config.yaml
n_layer: 11
d_model: 128
qk_norm: false
tie_embeddings: true
init_std_down: 0.0269
final_lr_fraction: 0.0
seq_len: 256
Each number is 128 + 32 x the weight over its row's rms, rounded and kept within 0 to 255. Layers, rows and columns count from 0. Numbers have three digits each. The size before them is the row's rms in percent of the matrix's.

# layer 5 MLP down (transposed), 320x128, rms 0.196, rows 129-165, columns 0-127
104:108076110108176146119038198066133077100126148129077153112089125152134131165150164142130120124132127115105132155097162205133099144079191145081177123106149145153180144142128209067119166134086100139122097159093155080129102083120122130152100149152158149076135094119150199178096125124124124176158150114113111078145152145126087176137121135115179143135139122141085071160104115185131118106092
098:105149128155123190134078078128128148088120122088137125134128100063105124122091152149151156116146096164135076140055102104124119128155123165165103154103076127121127142059085091164137192147140156148085052142104127127141150104134136139103176121118116079150178116157119093123122172058082135150164134180146103158137207151138097122103121114202100111225120158081095156111149159137154083156111
088:117145094159099119126116139126162095151121092108138181117127136098122107103098146031088111205109090179122174179185189069130077105157176118093158143163137145114153094138151141105119134166146132100151135143094149135154062166046065158129138097162181108131150139131122128086143126076156058108112199151104122144163129092060167131137176157140107121126106133077135105138129103157152151147131
103:133137124089107097179115127081110117079123113112138152218121168127106213111148163143100139061112159137214126193173174122143123158166142068099060109059111102152144141145143110164102167158094100115164123083189117139138148103124153114095116157132108163161083143081137104157085133147102154107103120113145109147150094139131160105163086188117154097126129132100173173081115108184128080137119
101:141118178123163074135143090097131114130073114116108074112143062118159073082126127106093127192105081103140182136206180111138102135166135111154144102137105137148125093115104154138080124144156104148180189149130151123087114186128135130087121168162158115100150138207130092087103118119132098107196105148081126074108131078126119126106130139086132153166104171077125123073116071182152144132200
104:109094187096169134134104101182163147127124139118118139127091131133126131188130103129135123095167111112157089090051127077106134083100181130103108054108151115120101142102120134119141130164139110142129147079135165110143178141159096129115080122134092151143117155078103176154072119129149077108119142111093110045162081087159121103153110167171223155121175206174145069139154082094168136127099
099:190136148157151135175105090117153138124144177135146115169128101075162092209084145044156136098116109151121161156098125150126049095121149121116163071157133145090125164133108129172122095127110095143133085124146085125166151100096099114116116118129152107136127093098101092142173154092100120061109118109083137130101128161035119161195108118066180148165166196144129147149130099136110133168065
098:120123143141174090102090141130111137163181106145095191145105119110144171129168152132163159160123164181124120124140108139119139156146123154108142131203057143092131086101112164190123164141144061140162107067147150134174177122101067179157159147161177158139176120107149095147118114120148136153143107136094072067138112109169113140147083109077132110099121092189188072195088136084103140130178
099:069092165142205103143127142108113081116097100115179088184164160135113107196170135086129128144124164099091094095117117125146082154102141162094157092135114111079117103134149143152145171090137098158145129147186130121135154106151163105193107081203135130109133103109135087117101119147107120137150099138127078148150092138077158167100196114140149070191140158108203092098127173126103178107061
096:163122123088088140182109146144159158131149167170122117121134118170108099087062114129102096101128149104143149163093167172169165106098154058111154048116168107107141119076122139162113112114085141149179093172140165165144062089150134172137095076091143097112105119135066123188129126117164155114067150115113129110123124089116063122153107099104137158170117099051085182111126187185128146120148
109:122162170110149203107152137111070166122154139099158134155142035100175126109127112178144143129117140105106116076163197151158110051153131116171108138153171154073148200190158139122121128083162209155149123132136137153089119093121164134084113110147149173128169125095133119119126105089161096115158101133140109104128111173205164150165099117174143106094117142143136088141137177145203127112144
105:137142129142133140119146116088138151093133078045110130059114120143107152094186077123153101128116090171112149138149061142101125133174172095199114132120058153110081106183152156128113146103150085141121115130126122106139124134103156143155124113120109088149096085083169117200091175166144137114131098167112148094207136115072154176167113165153138094146166101139104104110184086086103124051175
106:070114145131154145178100168114147078110119135207129140079169107107159194101115163093163127104106131110137131117134127174089110087124158122139135114125127171099101109106062091119137106114179117188186138143053123134145219177121137157194174155091092136146102137111115205119097147094143072113116146166115135119120122150137145076098063112074120150105148151137070165157116101162115160115101
102:143175162158095135196130158142145115093131124149121096142081150122125122084150130092131097151156050174079132091117137071122084160161136133136130163161123110157197125169128087191097062153169142144109118123079127180110146134108168089070124136151190122166089119119121151119064092137148093046124116115151130155121175134130094164100139131185116113166180136129140078176085106131092078092088
097:157087139114151183155181069147093152158178177090108170209120123128078119077088129134147085146135121129142164120143113103146118124095118102136122146139097159164185202092180154123079143137077091129138057091141139155158138071108117117105123099137098177124118127070146084098163124145099166161182122143140135175102132121141119085144152147131115103099151111107169090062135202132056152155148
099:130147122183075104166197170105126186123114154151090157102115120139108136136124083117123064099147148142135145169114120150106149142137178134124086108103188176142155110123084090155145183097128101063143175038140157173136083153112142089130143081126130112133134185148103076096161058119114122122133116195203107158091184140139110139152119111142110137178174167149117099188173140143147128163146
091:100191106146121129093111135061056156157126134092108092114128138147160102133132134138111135119108082155101127116089094112110103153167126093146178124041126102149102092156107144099109208123135073129161190093134105104168158101139192111149137122073155149108133127207131141178167105143089137137080148149084094097140115111122165137183078108064160111144137128096179105128137108218094160143142
102:140100134160092110145108109137095157151096095094141117129155075129075098138118141080142166143172119097100119136136109084097173150155161144155157128147168135155107109104153114167133101120108107136155092110146138174119158154050071118123161154150079142112086153164111114164114123144103129125155190106202166088166176150184118051088164178059116086209143188136148115076099080111131125116179
108:084059155122155139053157152094132108138128156166151147110113147094152125045142124153042120180133149146102138147099126097131124121148174213069115095193094065121151120159088113113095170132096153207127163057137126135145143163143137158120100114116102085142086127134107076089125171130138166159121152117134133111127069130167122113135155091100113122137097098152143157125124081138140049174129
100:144144130112140161114146130114056105089094095080069110180106136112134109128086116120133120116112139074164121160150164151110133135155100104177109158105127099092068106073130129133168132144124148159105139174127127112072011208164133121096111077120107073097099139180100143140144185118141140118107106088169105198134087120103180092169107138147142143150126132037117111107143105137094116111185
108:099073157080085147098149138127175153154101133117176104125147148136129097084127106114051107136164117145060126182171107166149110151140155074109142097114107158144121137101146121168125090179194163141148092115152187224060133108108097124162134120110087133083132225116134128128176131106139117141103149174110142099175161079146140159119160124157087121131095105101113112141176171155156170151174
104:092178120098142080102085161125121103082164101120117165077126084106130183077076110151103156130096118132139082123170109078148077162128164128024139151140155099135096120134080093130129134129175130106084137144143205143182120097180099102109135138136155144127165113140170102131094119163056169138113118138100146183035125115117124085122130097155164178109139101090175126113080131094144138151166
106:128100122156185110152118111156114142107080106105112075076064141098142191138108128119130147108114153126114130084165117109182110097195084115149140079135075097097118100144096142159150120097099116162140138097081105135118132121164122076115129126138108160128108121136140112135075122123124121133191160115198158068115089146154202085160116140089165152111052160209209203137103131121109126115181
102:038119120127139140093181148124133133165119148134104190162174069114091095114082150126142099122129104105147061084078164129107144149143125115097096084069082072125068081100092081087098121144121136154113138175162125082154175152106157203132159115157146155136130123052058184124168114096086121142120100129115119157140118136128162116104178145143125124092087121153150129162095092147108173158079
097:128197112168121094157093134168157136142098147153122104129077074124127149109116156169129122132092184106134168164122151135155119147112138134167071119104118080114051194145132143138155082127101161144088154222167114084131112105146064147120145165099133133108074155123034159140139168073181138133110146066122121164111172155096093129179151098123155121132159132077098119100100154089154169096155
095:129111176114109081086111126157123167113139152114176068106146110097099180135130126150093117115159108179108141146086096108138137150112054125185126171131164101139194111123156130154113120106080165077102118128109104147141054069108121164117169124128169170112125167150098185109135215143126127098175117053102154134124134130103058130167120085059114107080123137209125128096135071147140110108130
101:149120121131127089105112105098092122077135170086145128130143168095149135170147120132135087125110144207125113101128135158061080167112120082103121114106175079164141121158104104144046134109145116092109150116092144100154074095081136100065091086168142154055139082187097107119165127180141133145087150148095098114108081197118110112147092143148170119122096215174115146159125113127099060098139
096:135113101134080116141052199074102143151132161141118127121166092106123178185107196151123137142091128124124120120096088093196103094093075062174110134149109150185149087131093195127164133153114167118172175139162085122123138211125067143129126161142147124104132099145103104163152140098139136153165179142149120143105159216155142084123165084106112144077154110129118156124080089127129104121104
096:152095113087123159102146153108174138128119113205065121140115172180123175121152140074098129109123126108122124084127126124174166093127124142120144153141135140162157153104124161170102091119125060125134099117072142102157137114113149036110165233118179165183138088131120135097096145089133087175106149187090099094086127153086097136205151098153110169129110157132139171154089132161115076166118
095:132163083019190085104119136095153115074165129108123054113108135156096127151176103152139111124187147080163148075190123139176112084145136183107098106156161047135133198108127120092133151148101090092127117078147107108156119156179125101130124163140139093064119134099056137185114122157106148133126103145127166114135133152158115112135137134163144138083161152204109126107105139118091144153149
102:088142112157121147106092120153140141151079153125139140119164105089116132102121099115158151174137112135124156098161157117140066101126135118147112126168140189106108111037122103108133129119146087190135131123137110089169125120085088076068111132131147166128127073095133067076067101138108084097158137186173123142068128143095162174144194124125147092028149133137105128090101104073138214157102
107:106131076134198156074137114095125096148137084043114089103148155105166112183083098154174168125130162142121156135139103120135156164065124166042131075166095105121141101183103109107075156147149102140085129101149075077157096099113119153088123174116140095102128056143144126097116101171160138127113162101191163121147147135111182101196090076136102149094139106142105129104148084112115144126143
102:068093109105174136158119124129189108174114156148065123090117142167111137092112101145189102152071141164164122160148072113192107150136101139127083087160182090116121085087090142098130154112175130117063111124142117099210141144085153159057118110114117111135098152111074139104117116111131124113103103140079162150104141121138121149084099171135139145173151129123078168132214103126085123152209
100:115175124161148124123078104143111110156170163079090087107065167108133112123126113110177092136139178127141138145125079104129098123091161145067193110100130111132123119149108150170149140170159190145116164131117190148115117138141119154112154066126145080154074161138131157126122098183162051108151109189198152159113090179169173158073183122133112111109121172154131111155112094114057060132137
102:148183121207111103119098165183156136095094114123124166081094072078109178132134111069111166151172133115123107095114115144115153092085143183109128132141154150118162099164095155153066142143099139103129109130122074145112053143146119128108171131100105145102082148152211111154158132141155135150122079111183167147061128103110152162099192119145132102124125133096164117071129103089104074117215
100:189096141113092165175143151057077123114152142181176100151128160111078068149098122144156122098136121102154078123141163111109120135111115146115123172109083144123111139190107083116091134150129129153098141155131021132153105159132093175084078137099134128183144126117163116132177149147095139106084157145099162071136153125136154091176100081076138116112140147072187136147086184137204144159131
101:171153100088155111144135126125083146114111151135131141169101132133146162174092149104165159115178130102139134123102103115127094061146162222123155129104141114082100121186111133140078125089119115162094111136144133088095167111146166068191072170115108120102136065148100123083130163136122158115137058090154151100140129121114157125068096147125144206135207144092118152108202114066114135144193
# layer 5 MLP gate, 320x128, rms 0.287, rows 130-165, columns 0-127
095:120076107122135094137171177101141134133180160114119100112173104183099193080133129089133174124104109125163133139164125168096128172132128050153112133115106145135144092155095063142194101083118108103059145117156161112091093147101140119143144124198110146144183105146105156175098077166099134108137106096124111063108113069111125162122181103099084116067100109146121164117169093079140173172173
099:161078088147139120053067149127154195125070143125095166179131132123179137128162151077086122126069109122119106108118183190147150111161157075093144158109140155166134144134129112091165103094098155119188115182134130156127161174071093086119124154150133108147142124123101165170115088139133152171143137134125126133072143098097072068107115160087141065151156169122105098093184136136154186077101
104:179158077177112128107123164146204173064161112098126135092135132105150165130140138178145165025127173132126101089124148124114117155124142186094153132107112022101195100104062098125147137137150146198119137115148118166133163137124140124118166117155138187119091154133164110101039131114115160174110142100113181170100118156142083133139165137141170137139122118135131092146093132082160135126100
113:131164141181143115078117138149162127204139100136127191122122170152126084085133121149152170081165180169121139111146162138129110107161087124100116083068182114153129114153127138148127168070122090145095185120085121104064134051144139127094185158120207144117133112119149105101124142146177098111041132142154120124120150098120115188123075147144068142113101174114168121099137067127080127099095
103:145171166153119164116134119080068158089124109227087150147123144143117093138100113125060122155173060136125109149160132103128115046183150087129078037091184149074121122051135132163115143136146093103132088108112169131143120161136121148151100135173119151099119133170087080141134129172119143164129120084102100144078128093158123120143102154171187102091158119152106124129166112190126106136114
102:146213137103135120136118144118155155068060131148152097097170090165129095184152119077145177132125149068166120086125158149146114100119103131106102103150131142190127122114096119148143078086127098078096130123158183142170076109143168102137201103160143140188108208169169157123175118055122167155123099180108105099132091151084157114153110080113098119151108175166115121108121139152150107161095
095:110112109111130122127113192110135158044145116125112123129086186137068194155153105083109194087140156140136101176121166127080159114140158170111090069168147118110091115157106138081183137177138158138110069171121142134181094131126109147087129121167186163111131104189159105128140098134105148105072100079112150189114092101180129115183141164154114100107098147179168152118124133087142085178125
102:178146177130107131134163110105145082150085140061121165119172116109155138119148195146126154084084120147111133193118086086087114094130138093079093088087112151145143132118140150168121136147141152149118145144172093122188050127170173119126133093144128109090087076146187148129212153138124166166093062147119111095145097146136102195117139070118137091190072101134154152135131166136159115131181
096:121184133174149069142143121083195157126131124137097136081127135133174121161170080108096077152172160142094108115192114107154140115138130096155076121104113106081129132059073114100152147109122123115128070146083134154137198193115127112079101135087085163115143187169193160177129112159108154165167093137118101108150096172138118134161134055087104144148125089148091113099082099161078136120154
106:139154181070107136082114108134159163136077126087169142113117122111203114122194086138116150156158201156170200130113170109142115179175146111128143091153132107121144102144114166139118192074104104144163146136196165104155151080141170164123156090110193117144084118101118119138172132123099125172185093141124106127076113110075143145127149097136151128124100115118100129139205097085103173146196
103:106124112158117146139114093132140141114116205175133072073091093122170089171144149091133089116114097112090120091114136106134160138171185130193199095202106170090080082079122098141115097132094130139071123129129111083162150209156121108126185156083217185158135072165151162130112154076106136136150123118149095101140073107126128115076150133128153120177125109126142148124163122110143129142124
103:065112121129164115131134195136135116165134120110135158114102046105105137137120111174118111129118173153123099093150168102105109094110099158110097135133095119092091142143172149123133152073125148118174108092108116073154129154147165102173194104171177128142117120120144141144140194122167167161148099121148190089107145052098207132177139045136182106083159099125078098089158158081097103148170
100:106094081173161125119140183130110164076122095159137114105160115149094093203142106158125108112169117113113184187096120128155221130147115109137154088119123139152086079200104116105124168119136094108117121209135129142107116155131180076171113135096056139097157139172155153105087158132095156146150112127091159097150111102060049088119096168124195133133181131104147120086120138119128120110143
093:075135148177142128103155105157123093113131127132152100146097126137183126126108174189125125126132118135159074139165087095110150125128110121081082145125161162070139124143153124167157182132112149193202146146091160161095116201094128127144152096088121086129101168143139068123096107089139207115158118106160124080132095126095096135140059157162068048116088125083172135134164161158178167089142
101:178163157091152110126122114117145164110103110144116137126183114135012124125167127128141165117089112124129177130150204142136190121159140155120125179116140134086162134145141129093141149102099094129145161146109112173131075119115105145143136098104126156143110178079086148181117093127177155099084107136111057166174095096099110209141133126051153123077111104161086176087081125154097080094163
101:111061132128158209147167142176082115089118137140120099146109119103124116141104181192137193095101137172170140070139141119172157142136140162094137163136171134165057102130129129136087146152128169139161169111124101049128118178128094074134086119201115130109124131117127125150088119160080175149226115117150112092101121076159143125159088164126129098113111077133165107151165089132080118108102
106:154120140131143094171097126138113134098157054044177138076166123159066111091153118127147149129197108112106154173137119106146128126108125131120114167088121148157128164098125085137135116131125078177172117128140141110113156149101150133135117171109152097145107094208120084101127099129067216120067147151135116091149122088181084104138110172104176088164101183133197117193082090127148160159123
102:161156134177099145142114145129160057120138206125112122109091148160176135121181098124096126137146160071187151173167099139123130073136182136056070155147170178093110136158124170176098092116090154124163098161134151084121107120102168127164106105050106085120124141159107162166165154144094114126134106114166138116155064137157123060155171181157140140074109116090150109123084106171151152131131
100:153155188128120148110158161140163152174136137123140137104163130132094157134150071143126124170121125116142162125117183119094159100136149178097094100170135163110147136129048113129069105090123125151159093082167124129175157097082088103132168098198127169125094185117151083121085110154094105147170098073069130077152089138070150091122110094145068112086156164185136184114167140184146130079159
111:161193089132118098074090132116177101168133119102135125141102135088199143159149077092154091103155114109092123128118129146094102155133091123167162106084187115083115087113192176162138100059078113179108103180104147141131149175162082132140173104101144167128058043089134156133153109167128115122112096173140130078142171152150113174158105153132113127099143159139125130115173124090100118179075
107:128162137101135083128148137105096183140143069132174141072134037126146125139128055127075132094150080106139095113163145161108162129099083129175162121119086123163110121081159107147072131103159200134122172133091093105086075116154132140088137140158114123184095157126173136132152119122114154101115190146133134103068107157210150153129121082116104161165096172142133140134136043121066134096128
109:125124132135092114130127183098165127094132138150109125111133144085116141122150109119152150138127147092130125110125150098082101189122114144159105111187145134130120114146210105101114180129132109134075080113102143101150090183158175172136125131082131143173162174152071110159140106143087127103110133218149091178081121073128086131182126093143150078087138192118122162178224128158196112188100
093:148120119137144153066086130110141139126154109160143134093162165149144136059163040092156115108110166183119060145150132177163137117122117140104108142132087176104114121158073151136085165124107130125100097146153135130142179140104124136207119159078114143088117111094102078175081121088064146149084092161160171128113092173125187060108110156111154103131109116100115073147126069182086154170111
092:170161121137092087184107132095131097104135088126105156109139193085069122112172081137132099154103142102162109123202145179104115162062061172107103128138140077131085132149195140155132119183073170135070107143116124154186146104105100169119123088155138161169153132169112122111082156118049111114089113171156122125146074129140089131111143159077136127136142177109113159095087088142138173124087
087:144088135142050114100146064130080133104138179100127119167107124123169154141114162122159125090141118079118164147157144111066131103131145188099158120177140147096126137081175067183114113139072101141113159096152072111115157147159110130073190145078129109124160140136148120135156184145212143134104136132140121090084185146157147127147196134169140104122127102100147205119162147170175073171109
095:167134157077136196082113087104220180108154194127149098155143122125107145101148093105132082044127072098146174143163194051132124167134105126098195145081121163117104158106147100137132119103133089152122115136081070124110119094107134118111138120156139164127129148127130123149112130124055094137110104153150127130150122083097134140169094045076111133111102079175145152126153172133085154134161
095:108063155107095141125143142119189129098167183143131172126129157158093175163156093179185091113104116120138143243189119149103119090132105109142091110121171151085166032124114094086142101146117130157097107134168108119140186092153100149140099099103135157115135131201086118122120138086119111116126155115105143181106170156120112115103171177077120100123166145174114156126135100068169116151094
098:126123115094068035169084175139141101189147132136128145130114063089074114105121156136139163131107150095103120109120141122179172118124095091173139115128128131055105160097126106152102114109163093080153091135106096182141111141150078177123108078157171133155145133199178144164124132168095135100174096168091135066139093104143100150167142160150139091157104081136115095143037124098131111171136
102:184139157167142189128173129115109147122182151185104135133092078138096041140148037110134142088137138163124139086149080157153132128128089120127132101153119179118163083117111132207119097112110088092125153156116161115108100128120175129206103140091138169117168134184151139145125151160087126154087150104093157128115090136122136108041149098142119164168055082143157150114132099104153138110182
104:149155129125139122107138179093172135153175158119213151147113157083120131100167105088140167085112176085123118148109100102132071138106131176107113107111155131094089122125089212073157156084145128127133142152115135172127121153150154193103160175174183155173102121118193122150141123111143183192088148143144143063127118141158080112158117104152096187176112174072142149129097150117094093094176
105:140136145170204157169126148134137134153151096162096098117130158172144100110124124106146210115099152092158085143148159080155099097095148104136157114116082136225166156087081131082072162144134117187126137172210123137074142114138133117128120092144076077172143127122123124155161094087102177079110148133149117112127123177118114100068118110163106057178112108179115140123110087151117153175110
094:143138129121112106162119132111175149151132151150047096111143060110086189146145134100066103152121147152109091088149093118119159122097121113148068163129153094127098116109166167068146148090151114069080096141153156166091096188153104125158122074120126113172085142140100124080186113119100112112116122206148183121072107126170178109195122138128131068139159133131135100104115171167049123102107
095:144119151092089096110073158128154147098100128096120143122152162066190131135138106113095174148122178090128156138189121129127093089126096095123123150084144130065184118162122096187157140103076133141145104127157128146175116123137174167123082050094175155166139130134143115070074090124133136134089148114100098146129104150091077131153163192110113170099125167136112158139065168035149093120069
106:172194153158073160141185140106126135125093133102107173175118113154128136079189076118090113097141140144160170141183111081143184110123140168113128132115151153124138121155145107147108132154180087101173063143105110163150109118158107052112160113109171097122144139103126123187126063135127125050067174168159041157085105118153116125137150109121145071124102114165090132093109102139136126059138
092:078109149166099158145125134124172128115099148098114155144123134080073165074151166124112147174109161153111175100133099134124133133122093074173148220170176130111131151175151094101193128141143115121140122090115142088108134137174119091163191132121134097096150064162124108099140126174063158147095074124091106108150149090081159164123134130123224112051130072102144152142116191148137156121135
107:124162129163180104130118173110154157099138146162151153193113169109091084140086090152138089100124129105146114162117184130138127112150153124141141167114164181143087125137165155109160125066100097140171111141055083137083152107098121143136147110178134178114083115111088102147106056119084082121083114120178178132109123203139115094102115115121145060133088079123114104106100163229129088100085
# layer 5 MLP up, 320x128, rms 0.261, rows 130-165, columns 0-127
099:150088123110105062110207102112117170170166134107157171152113116097157166120088145165169138163109154142096109061127110180131128162104109089174083142124206199180102158134114097100116181169119152147156187081101095133131108178141118125129082120189113127108083141185169145159134075106139162138172153085054095138128143116141143199124126123143145104117132117147160120111146139130126138058129
098:164112114141161150096163131128099119126097130133100137098073094192186184119104135186175109189098101094159079088071144104066137137139119136153130063192135102189130135118104143076212094124136137126115081123129139114149130103176145131108115154132097141175111117149111141160187096130098139129143139181078122136102131140104138083091106102074174049129114081104116155126076115182089166135151
105:176160122129138156119187079160157120065163075151138132104078120123163104112106072143150110185161105154076101126104140197105140111089075106188133145124131182099165063118143142155095103039110111156079114121168142161102140156131069099137119171136132123130123118085130150104122104146135167140161126122147131158086138112141135149069124106128137088147188169112038103085126135101151099066081
115:117141084160162135147171134136168141073103142129129137096128158200130134142112073105155080085072094165150169126101108173133070148098106169129121089126053098104118143161113201133129122137130162117123152121191134061117092094167237123133148117128139114117132133134130124120183141179117173102164075126166167141148107114093122136144105130126105165207116149134137193124132065092158158172119
091:123119098149062089141156118127177178147126122146099113115148138151090108208167059135155100174149159206133106162165137140143135137155182113133135068121127141108206070097169153164118151096126095085135118148068150168174102101141168134144145071147168139093152152140177123088155121135124130120133105135194092106138100085144103124106092085074130102148137087177140114114096160192148082131177
099:146109101113106096154149192162156095131146141123107182158159113038099169148107135147144114153125091117118088122088119123114134088125108139146086133081152058136156218135168185057142126143061144137152071133056142114073156142154110050107158133153115118143135111051129171124116159140108163123176115132128135130151146124129175138143094109081143126066147150189115138120118133156118077074144
104:140160094118120118102100133109190111097134105091186138209128148124160129159132184089144090182121098131128148111188142106115164115106107124120118158148105119209145113147139137140125146121088190053115166172144059113097089151125158155141051132134145166110130117190119181142172135091140167122149088140119124112119139117115127076091095153142125087239117187116123089108137111150105084107171
102:088098115151139077181113161186116181118166110092135029144089151114098083125060075124132130120113160096119110118089130101091087105055157097101124140127124112168173093144123144085102116071145133191149198171112150121117157161191109108134079090189105106100157131098106122165176104143115167146127139090143142146158059162122145143094122135100146115167163139129151080092138145146145079152125
101:081124088120072137112163166177185175156075115109113087121119112122128163149129149122100081184102146134060157142127151115021072162073099136139175068117125130102129117111175100124106094105144057112138129152117120121115130130136087112128154151096164108129132129161149137117201136140154136095200073090136128141118135094125159202143155163119166139095112136105188164146140127156148104073066
102:090107205165116121103111133140150205177126146093135115143142135167115149138102109079134126177165120170162075084082128100146100170136156129165151065112102133161138105139090146116135151119123113112125107108146163164164126139110124077180073150147158193095115164101083114118069170106171168164176078162165153113113105094123136207131142141117176122152156135140104161082080136121104053197149
100:153167171158134170182168088161038163130135108075110156090140125185093157098162098141149123159146186144169114161152135122129139078101129155140133153146100111111117122157139141089086153067084189080158142128089165067113136094106126093138172122114158102088128124210124101092109168062162152185130114080115204152107132156153085130104134083125156131179106146129149096124120140111101157158143
094:102142147095140147097176106168085145135107111139158103086075057114100131145109162114181092102107129140125087057127109202084106121161159138115106114128126119093221108124063138145185083168126122149193165175124148179166125151089113163114181054169132107102091096151170126099148176109125130099164144106108138114144146144157126139174128110143094100094167076132114140108151178131184160102112
096:145123133173167104148158121099148108114083117122144142143040219142048131157114135153088150119150121165135128170084130108100123064202110142150112138147081111111167147153164126095121181133124126133136125075105133113112122059085126182120174135058144125155128112116103155124167120164139115090091146126129069117141126187156148101103176200106099084116125166095122156133113080199138140179093
106:128132131160109151121101097158121133139127092143102092163169183213152125106230069098141114152140152155189107120133179091082118081173109175127160076133145073130109138148151090136116121116120140124079146131114144145124127099103145138140146129118123129077137098189103163143095084118129113122166135096110061134186200146136113151119071189127171142089096113190113082079171109131171116166084
100:128094162062137162116076159160107088146095096133096102181125128136150146118090041128137164121101124082077154157130103132127082089116072174127120102170105150129108138189120137174107096107159179137092065140120134113200152120120126132150163126087105202146118104131137140106110166096112102184135116112168170113070149087184130110122186135118139120142173123067157203095122098132072138133168
096:122134126127109129139122157109150084115153172118092171183077192104148166141139192083148124120148109055154169144162103143140146139162135110087071157163172149134140126091133087184130085049082132175129125140172114151128104149095125171110080117151168098153096129093100077116084134116153139096144092119141160142192215171166164074113114111101071089116089129129092093119125130104127178131172
098:143098126140136103063130048123137141088128124156062137061124128176116108166090104172138114139161146115138117115090145113087137170113172112117143149172126160159125096118130125135085151102130170118175111150126120133152101107094161149170186103099087212091084170124125141071162166124083125114146131169068186128092105135079131082106103065176091161139145095157076067145164132145156144194113
105:111127176138103174156171122157130084116115081126085140148132177117119166115158200098128128171153136116083114124101184099112104056129097169131181114135095133134160200106115120075190081136134089094103083086133102180132159138156106095147115144155148098111179084102208144120187158113098115107089121120109117160135127082185168159103148104115131100100118070090142132144181168150074171142151
095:116129211134109134111171164165165091170153117152165119137098129157137159100095084145191166122112120138100095135082121155143138036127106163120183094111126140129142109137126121147171141158143108099120110144145099133061146171107133092124082197135132132047185118137124172131119147084110138111128154081084085122081088135100147187130138149140107129084135160200128035146153091101097084167140
105:142092152087123109159109162088153095153092189109108107120113204111132113234130137149109146158090131118116164124055079143121138178146151132134167109180141141176099137046134134109111072164124067089124103103116097134138105135118113174158118180119118117175138119078088191078110147144126091118138090140090105113155154165108097057144129115125123139111166118120123195111144185113159175085149
099:159106127187075153151146153077144180163116160063131169048116130128172155185100084073132141120194152118131136109111121128119148109132104160165114110125104176099130145140119119117165146096131154131084145165142118176108100108134121144088091125162107111113107157134070134036122084073128172172134072158120114166148149167129141179074154182191147126181094139087146118184173129117089127146150
116:125195110134124176111125149099158121139175158124104146204146124113129085131175172154110118151133118137110166103093103176093205201100127127161138131124180118111110138156151115080088131110111143150128163070060081185089154192082128124080123152113146138074140092119092139115125117095162114089145078144048098191101182120127134138156096140108108108151113135132148179086152146166083181110103
095:130108122147087099090103129120136130142181106115157131103141114106123124052112094084102185161108037125141100142127156201116160116198104107159175146127159080131120127084087104074075112140115122128131127166138062139155107117184167147097147166185105152091188060100162154086174171124128137153131084135147118126129099125106110158133099129122189099158075127114140170092103127164134165202124
096:120133146141166132116149082117161044109112133166150183114131123150116136068107136157139095162111123131151144157117136096121168141121107208123129127094122130081107155038106169143143109087179120132166101085092127144110111094122123094096076064129153105171144120118103113136139192123090082171120170209125142144136088094113107115130111089053140120123078147139175133158151078110135165183042
085:147100121142147100130135137139136117077076093138125105107123079183123129144168116130107169108120124133085120194176073120123113172142070078117129097135151184100117101145136150126117114130122098157140147089104146111177139106204157073233073093191155102163127111112130125113115128117115093128107171107173146138130094100098141108142093082104128170125158083028207131119126113074163153082123
100:084179152146133130133147171127085157142178117135162079126159127196128109131197132142071131181086124131142101129134135129141147124140104141182198164123170119153147069067175173100151118116108070146110123144129130106079075129140088146115155086134118091082188144082141110103110118096138150055120093087132078172085212139134132156080129138101078113134127115157095132125192111123132056135126
097:110114161148191200134105186150138103091120088116125130099091114124118133092176117110164044175092056130110132125171140107130098148117142108069122097092158161116147112090151129108194107079146140132137095112138173153179089110065173162103075140126133095175163102152117182104081112101168125194124115093130107144096104124086093110106117165094137073136098130083139187133131095074122099092105
101:060129146103157123131131113082166077105115086123173069125098121119141101149132145144156164146070134106135110102151192105150133120107129150189162110166049113168104146082130087129061106105130097040063130106210114156163131150115123124149102134140193148125140086124146129135109134157088195148163117090152118115142187143166177121168119129172129113165162088153108138120163190102162111090124
110:155125116124178059148146115162157153131191098093088138101055098148100120143136187143110141116103131099137099092129188117108199112153117154165138151149154158131100066107141118107123056119112115140153079146036091119133105147108037154107117121138154114157043115126133147194106157090152146131123125140118094137188180126124170160181079168105149156151123107122131154073092131139122152100138
099:151140144138128131203132168046126099135150167096111142139105154154155135143069117125078160112120141185041108052183138100121160130091083134136119121145177085135158151119088109153141119114118081114162111089083122166139143107127151123111148180098189143119088121069112057126151133091138119150149100174169128123111145097093138137154186203125096108101149121136105105068139110173098150083190
101:131185153109130166144116049126092138091092124085100104090181092062186084121117149176103143096081103131141109125216160130162085140201156087139160160081113134109099159102142132148136051183082102078147138121080140110162099127121140125151136180140138125150150118161105150157130122156093145181117102133170136111187116142166084104123145150113162110116059180132173115115128170120097127137173
102:100116092097147089125148109158098159142128064153108225115135098050169150100122144123126092180146125097138139154126126058142146092086146120171133154140090155154106110139192110118113196109108154179124113189157130185117154122134117151124078144144143148147143155117168181149144109177121165147168111105114109094029156149144135103121135116119134148195146104144074109065090108180095106126086
101:143122175165105104087147128125114152121113140097082073186121115130076141105123051092126148069170076092131184099135119110045116114107147176127127123083123142111093209166132098099100108129150116127092140161122132131092129152134144124179112135156108155132146113131123128153122087200178110106145104170139177097171156102161147108117158059153145159206163119176175116186147137154116097113056
102:129146097149067107149144124065113110154153129154084130204134170113111135142181183077146098125136139128133114171166146088174123129162121127114116180152061103137077138136218164111108151124086102123105190155144128145160100190129115124149099115113159113134116084157141139131050109123091130164114159211149156147169187179118119026146094159141119117099118113138137124167136119154155131166098
097:118170153105205136153160121090142126137129123119122149181113119143144126143162187166138131093099158107074143113203103125141153122114088138141103154101147154104104132126143149141168172098100192036156125067173143100152103115110063110157073131145117116136120154164102134162112086116160136177118110106176079136153140132189117205134100054103077057088122168155114145158132076127137132143177
102:073099153101123104121124152059097093078097160138109067168106159076101159161180099104131119208153101148139185120180125092165105081100141094128082106114112109153128109129152146124092161145122197156162128123106137102119086144049178127154069117089160125137147169075107172153130123149197114130132111155138108115109104165137121119081117154128095138154101182149085155105112103134158134170044